config = dict(
    num_hidden_layers=9,
    hidden_size=96,
    num_attention_heads=3,
    num_key_value_heads=3,
    head_dim=32,
    intermediate_size=192,
    vocab_size=747,
    hidden_act='gelu',
    norm='layernorm',
    norm_place='pre',
    norm_eps=1e-05,
    positions='learned',
    qk_norm=True,
    attn_scale=0.177,
    bias='none',
    tie_word_embeddings=True,
    parallel_block=False,
    extras=['capped logits'],
    init='normal',
    init_std_qkv=0.051,
    init_std_o=0.012,
    init_std_up=0.051,
    init_std_down=0.012,
    optimizer='muon_variant',
    learning_rate=0.00388,
    lr_mult_qkv=0.5,
    beta1=0.95,
    lr_head=0.00864,
    max_grad_norm=0.5,
    warmup_steps=0,
    schedule='wsd',
    decay_fraction=0.586,
    decay_shape='linear',
    final_lr_fraction=0.05,
    batch_tokens=16384,
    max_seq_len=128,
    doc_mask=True,
    train_tokens=113300000,
    max_steps=6916,
    dataset='wikipedia_en',
)
Each number is 128 + 32 x the weight over its row's rms, rounded and kept within 0 to 255. Layers, rows and columns count from 0. Numbers have three digits each. The size before them is the row's rms in percent of the matrix's.

# down: layer 5 MLP down (transposed), 192x96, rms 0.242, rows 125-156, columns 0-95
# up: layer 5 MLP up, 192x96, rms 0.233, rows 126-157, columns 0-95
down125 102:177115174158070094111126210166112139116099198119109100123133141157109115116086173177183114138105062137152141160120100108151136152111142140137131149125064108190091112064130156104115121129114148142181128120144104110132092091108187076202119073152116151126172132170103071146102091113135103107
up126 099:126098157111139112100124101146166162145061089050156145120111206172133105111089121123124143115181146106100169108108156135069154114173144148137099087119152163137164140114104174186079130102119209166101159115125183107062128157146129151102082120111106155137059133141119168095170139125109165089
down126 098:133162122132101139148091160122099109133131118110092121123083109108067083146149146168090137138078140190143146207112103171129093127092143076121187135112088132106101080168102139191101116123136168119193172152138091136154102173140155124128094094165090161093157150131088127083130183159163044160
up127 094:163087088126058169106148110136196057115140146077107171121136121086127145199140184065119109113104078113132177132091133114162121076137156163109158162094111108155092146147109156149094162095092142085104170179125087158105146154140176159149123122095127114158115128099108137171131171170105111192
down127 090:162133112113076188095090162087065141125111148118103119147085130175091147202126122184116128123107136136099149098113186164142151192150151117185055168160103129106088129126117055141114129061152099114156118158181163117117173132110177116100119130118147192095131120082084127136131090154111113156
up128 096:067123128097116160098119095108148126143076078077132149120180151128198125178088107148070122157139133112149115122156136112085195087159140091100157123150143149123045157170108155093172095117148113109089144192164079155140127100153162112155089156147100111170166172042121139091129113139124132132
down128 094:209121090161177135136155150077106095054156185098135149132149093131138101158132139122164131118139120141192186140081134074111123082141141175112071133182099137112158100114111130117124106154078136183090100096157135121131108143122133132153150104118126048098121111199072117144113120110204159114
up129 098:066141137145160151086101093088110128239131148118150114100087114116134161122139122138118076140116096146192145122152123082118124096085149139153147083148168087138177066100134170182136104128131091077089122178153125123140119112104150081087151144152194218154112091106097145108105162132138144143
down129 103:157096150084077110158165149111094138129108144158109149127198124107056130101077168200150116089080121125133118091132113114121093087141046132098132122120127187082134125132120138066154166131097199170155116196121148057176125099162121107132149115120161165149141098158172113137123143119170142160
up130 092:126154098163123130113087098106150163092137107162166148107096149128167163164087084131169130135202117064154085146136161148142110127146097140094088072149066116124136164212193158135174126065164182144097104097113090076082148095096134159150157154116161152142121169121097160110106087147108117138
down130 093:144088105122084145100148185116045141132131157088123157176159176125064201150187161102128139118105066194134192119141141160091133122111153126114114112148125156126137121152106115125124136133171106149087138085067173113138119114106134110177069109159083141111135104132099095154054178173127127094
up131 106:145116073163182221094098207121160159161092132128158153134089190073132106156144110145143105154130115113077108147123140110121157141141145142143144075105133147091112126108105165145124137111083110091139153145128120126095127102206122139052084181090129074203145117104117097126123116111087075158
down131 100:141107114093140114107177120148121150101085129088113134160105158112153145150104102111148122134163108087104075152113159105130109105120148188214119130086149133145109170115187112101098138167084125128073161069100140152159103141094131072144068141136124122111127125154186160170149120077222190064
up132 104:176072166102079146128095064117134082114150134138207101142092126118156125139146132144132160120135115115160099138103148125101118101071174128145103129136030104152138157142085123149153182151156206135134149131159174163117123129090144177132123190129106118099090081069149099067104097190139110128
down132 101:083129139137110115195069090117154148164148158091114168124180128103072133153153085109143146129126137169096150131075047118141089159098098124123118097195119086157129124134154154133114108150168154131102163146149164068121120133168124085095136128078203183082104100166140159102112080104139113200
up133 100:138137101177085124045213170125133101110113153139132108108082158176121126103190176094134183163126070114105163110116128135183087195128091123141127104165097128134164108078114090120206096091101104089152124132128120122146154139110199154165126132083158061130123134093130115125099105132127116149
down133 085:089147140117167119161075092132125144120124109138144083169111088105173139162106091126091124135171146171126085134135123169080103114073122159050166069126156132101107152149091143120120163174159159169049147131103149174135104125105124128162065109226154098148180126087108153091151125152154095144
up134 095:072128175110074091071162073091122074120092093118147110072131114115197088166157148125145178169163120153122126083141138142149114152143164151120127136112112110149098126099151181117127114212161128159126154128078109141129131116122096147183131135117133108156130118148149179136086091090033172187
down134 106:133138120102126151106106157132134133153131065158144088123129099134071123104136107164115067127083137090123160125082087139114167155149126125124110200178129057099195133060099109162155168174133119134073111150131047134165105107145137146110149156121073173159157095207149094109157181112143136144
up135 095:146093135105121080124143098144101117128111148164154142146092136046148170123145089098135119154127166152145076124135159149142089119105133123071189136225165118089104169128142167142135165101172180132121127144184171159136130066091164127107101150164127139107149047106067110052104121134119107106
down135 094:100130172137131116135123185158147141110074072146112151080120087169105107080143148146153162124145099096080119076136111134145166123085063120147114157128113133125118212085127107131112129065092133175173106137146093136146172135162177143145158094115076069107097122156163072155125199151086146182
up136 098:193161136118143149139079156083183135150069098172066138096125111162053190100180129127134134154119153078150168095107126125129153191162157115092080106065189130162143131102131152104122132120159144147116125085084107118066166133163191116124111160078106111087101158121104144142154108115094113142
down136 096:086114103155129162155106094126147169085111191158141132102200135159081125141175104156125107107147127113121147124150110140128089155138149169113168086128090045150121156123103072125151121133076100201197112158106103115086163141121074169112109141173108197201104097109114111156090132098107112159
up137 092:130120182159072132070098160162112108120091120091099168133125053091161166097098127138143158077178148143192086074081153160088155103107172136095073122138163179134180097102127157159147084143137089056130098110118161111156105143129187153132141129117137144131124181148091121156122111160079146139
down137 101:117189108171170206098152141073141101125174124149111142059062074085115134137163081081114171156062134165100126144147081111108147135163133113165158118129144083129150090156138173070142134159126110093179104146107131077151152086150124137067142155133111150156178147135093135113143141113155140070
up138 096:164150116172145112063154114103166123158090142143119085134098205126118151186175091089100114144101169119161105165135103052171111102069128113156133127159175114131125067088120096128139147163087106138111112059106098153170125130125120145168072090128124144124185164140127126133118103155180067187
down138 095:102119150111155099114098103132095152165115196119139103145198120126139138147078167124089099129169146134153073130110141175122107169170113177169094150159125130138163111148117102152103143146166137101145156146186066076089115110133097100172159123107142148169090165031108127090046128131189113097
up139 098:092110103145147133134181106122103017120106121128130117164083108125111126082124148160157113173131120064129133160172119096122106143110091106095145158064125109110079079142138121148099200134182130149126160076149186153119107092148135156152120132144150112166126156168109187080190149065087089120
down139 087:089108108093142125137151075141120109075119115089120163133197114108161134094144183064126192089085104146114133139175087100174099104093220157055201090147132140135158119106112162098124124121181073125130165115136150154131138140101133144136184145104091143116143141169133174059144142137139121110
up140 096:074152145102115177100129054146127145089114144128105103146110122114114144096120169101185152144150126156117085162092119164178173097127133055119126179141094134094117109158151172139127139091182157161140093097149130140174100150100112101121113108196170126084118153111103070047139139105090159213
down140 096:125153124118166156119133140089098159156125104136119150103018136142123063191207104148130109132084099154058120121085063134136064167183155126137143125112106113180135160151152166085114196128132132107151170121115163102131174147121145077106098147109125113124131092136161112121140142155119193085
up141 095:130122153121134110128096139160130170146092109137135151133111164144142100146114125176104064157135137149110134151112094140046141133181140155111156135156087136179134147117106117109195118168135136170116089128137081154063110107086178129152093132163099181051113063117067139119036122205123104119
down141 094:153091165103094192100116131154154078134110096096130144153096166188122125149109128103066153063129143176144131089135104154126154165095160088117130069174189173158168090158155122107070163126129138148147128106103136115161095073118075146066137174085100120167133155181140089110192125099126130134
up142 102:058104176131107123114129134137127138121085093123152129161124117135072111099094147141143103150121137021160181129173151116151079160117087109147140113146135154092182099146104101120152163134058097111071174103184141168090142110135078190175093140142122156154142175149120070094144147191135121147
down142 095:092145128136170156097128178105161143160080108157159087131111103165101112132189081154061109170108139198111140138096125100134141123160143095186086123139158060130131133070160117110138121124053158140146160131061142076139072125121171170111090113099171130146154138124098082156181072141157135134
up143 105:123122181123115115158105125185121161102085119118122115176163112169183092116134121144136158195202119132159117068106149142139159147084096148092100135126124159129120098126167147082122146174068165105127115107151169106214083186129074094115114074147097144170142076092084146131093119111071114136
down143 133:149110161096156095101121154192116139119137139145136100109213087166127141132148157144125195124158109074169082081087080121144169149048042154134111077121116156121129099138134163078123114196113146133152133082169088069166098144148143139138137080130095147172142143087106143102133128138162155142
up144 090:141136172064089159091203132157192153137133132123124168129115149115097152172117145150081081162102122090150121179122160113107101101109132110105101102208151114108050140189107128126129163127128155081168160130117179120089139201105188165102054095162100130136128106122114131121109099091122133105
down144 095:073116110164151130149075193104095140128147126189091154170142089105133135153142144082175137103102099163097116154156147113130080125136137109148152176120116084133164125114151163085149169129092156099127161108166088100164093092130183049090124216115151104139078116054124155141089107152132103173
up145 092:140188099129173138139184145088105128115166119139154103093087085123058218148174109124157122242118160109121125089135169149115159072131123122151141107130166078145142134150098123188139180084098107170093095132135131153147131149105098135140058089131107098178133091114098149121117134119160114138
down145 090:128114132146173113142161055082169168132104106108074146145078141110158045092176098171131105089126127152096118167093116113111096131146115187077104168123135179161148141106153090106120117096120166115150178129126139116083205061151173100110184146091137107143118118125144166146091120104148194119
up146 094:182144167136078143132125071073115147158104092195119142133186087084100155143127077072091095189118101170127117081082170101200093111107086142128146119140162110131166136130183161118105214127147136140142125115130127156143066120179132098162088115114169137124135163152112099113158126105145113082
down146 093:180122144177149135151144131171139150080110098081132095078127070148124132161147106144107115069200140130119218132145106125141145170115156096030156136119089148097099042104157089085148112124111163160163097132118165126174120161140147127054121087145145135113120105154108148115146119174106149120
up147 103:123093119112167130111181077111179158069064143101173134109156122138106143177144124068126122105143108055052131142129149151173129124085151139116128137152103116188101086215120101101115118144145157159114112148112104184122167139129136147179131134169138076138068133111176080091123160065127131116
down147 098:058078135080108105160115128118157118126157191117170152119194184171118129103119144160145125115161155094180094121123083096124113133091083124135102141150104148120105094144133125157151063147112079190140124193166163107084103088101159159197157117160120118109081146103143073080191109152134148121
up148 098:094176136136105079073136167124099096071085140103151133175087149114103166102160200113158083156097198177129114119082118127136186123110113092102045127165156139145133176146098137127160118138118138147074074128150170118179165165132149111119092199099142097072121161126098118134155138138132109104
down148 097:148156101186153159168125116176111104153215141117159099091200084147137120174117094141124201131125131093125156076107112199131128093149177141131139147078092097151150151099099127131150092156147212114172127109090096136106073126110130129127148140149114121051093076139081128104100137138102100123
up149 092:076077131131065161104120217110096097189131119114076196167077166094114163181105146125090117145134094116149160162169132130149136135105104093106130132137136163174111124127155122141122092125106095102108182088169164138112129116126121153106098175118127130098100102078122083185095096169201091165
down149 090:093084112121140124127125164115098176122141150096127072125166117137104189128138164174093103153108166115118132092103045147169154121136145142135055111127120120167146093121128151125096122166107105122133124152086205129174091094176112146196191092090081148173141095066181093149101130118132127190
up150 098:124093120156118139189129112116096153166136105112182170177063115121097095138122113109154128107151116140170069040166185135127085113133134100077080169136148127137100119142128119174153170104176119124094069064156111123208119173127117114161122131172141179135115154118063108114105164136077144129
down150 092:100136117056152090043161153165145172125166162133071096106187073111136119218143138111122117142117033125106118206121106116156107145106145167125099120125145133150156125117146140135118110141084119151096134145129142130072141151125138105114130118126152061120100130189189174172093110139151142085
up151 095:108137163078116099072136137122153148128089178229144127105151141132121140141184062082107164111106148084153157097102151065102150126122095105094094166131126107097130121131144166152113102202126118108135155121144160131121139181142144108086107194184175127115089186116117143115152047131108086104
down151 096:184150132164157154231107131186067104140109145090150163090097137125126097162104163115125112144110133113119135124175113083120182164140123213112175147112064095137134148158080110090138128112185120111068157166148148117107130145151123132122123117061131135137134127076138095115108174058101111080
up152 111:133102122130173130137149108092120126068081100170107151182168090120149129081106126095087092101161139103074124092139106092131168155125119231104098132064072192119152088131141140103166123131173176160106111137174090183155161118120164148138121182149144077132110139156089173145127136106113140076
down152 102:201125111117162130074118122161123154114148150132130150138183134163130100113098129140144098171134038142138133053142079164115103121131083176093124112159064159098127199144095102146164130145085092146064144174143170099127170132117102153140166075148163182080096118132133133157111123101108085176
up153 100:110116105142095141131108154143147086157162116103078073156111133190186103150138116105158085156140112149137143066066111171113134154146168208085128163088079140171135149092067172140127181130090119130108136165182120116098154179153158110135119100108159125149124195100119161150121127051093113094
down153 098:134092108084165116065120170123093068075111179128115138177099150058100143152176168147148133109148137134098124119119131062129160130149102144182118133098167077155103171146172099103157121128100155121138129104169132153135157072142122075101161188118172085126165129175083142168151159141094056106
up154 099:157176091110061133080203122129088155151152132097154165170113123175135127124125107027195086110180091141098136138131115145114150068170116115090102082105151154122145124138034189148106083147113141125120091165153118132095114130076155118144120145133179082140109142123132165093116114146143138135
down154 101:133129092139184136155133133124147149126112120178053121064143046131143122127109133183173112148145108103133074112117156112115177117116158141152171133131101132123140100057041147143121099148120175138167113048110061105082155176121126149106157140092124157137189129154147157097197097130131146134
up155 102:053123140087114099122071107113134168115140173144156115166138213093139114129097128100095138167098119097149167113106124125180158172128089061131186118132148160149108109100178138097146146162143102104102103061119107167111155130089135123182119150190125177164095145077140132148159051135080104114
down155 104:090144097177164141129150089118098091133077150132092182091085052159096077141105152086141157144084138137164164169078152164080142142191110155162116154145111151107200137135119117076120150137120132110157127178093095111094079163123115069113148179117150172116106180152130140107076142126164145090
up156 105:174141167103101094149105146123139117111121145128153101178087109142157145086079066118158138173099115070144087114107144145118177067135101155158212148148164146123149125146152116115149090140224113151048114124112145133143116123141108167140113116118132164136091089042122151138172094147099093191
down156 105:110122115129183149145148112042170153125148150158120100121129180072103136123133120124126108141115136160108097139108128091153129129071115165212032137145159131075104166123181111121130133148076166144164107191073134088108110101164162076132134129114138159172194117094093121133117112093131187156
up157 098:150143190129112140128124117163174109086072189124113138120072126103139160154072053158121111156146113156144145099148114113123104142125129125121059064149151123155134083146090103161128161151168078182152108140136149121108147114135197150065127094089179071104121084202150125146158150155121111069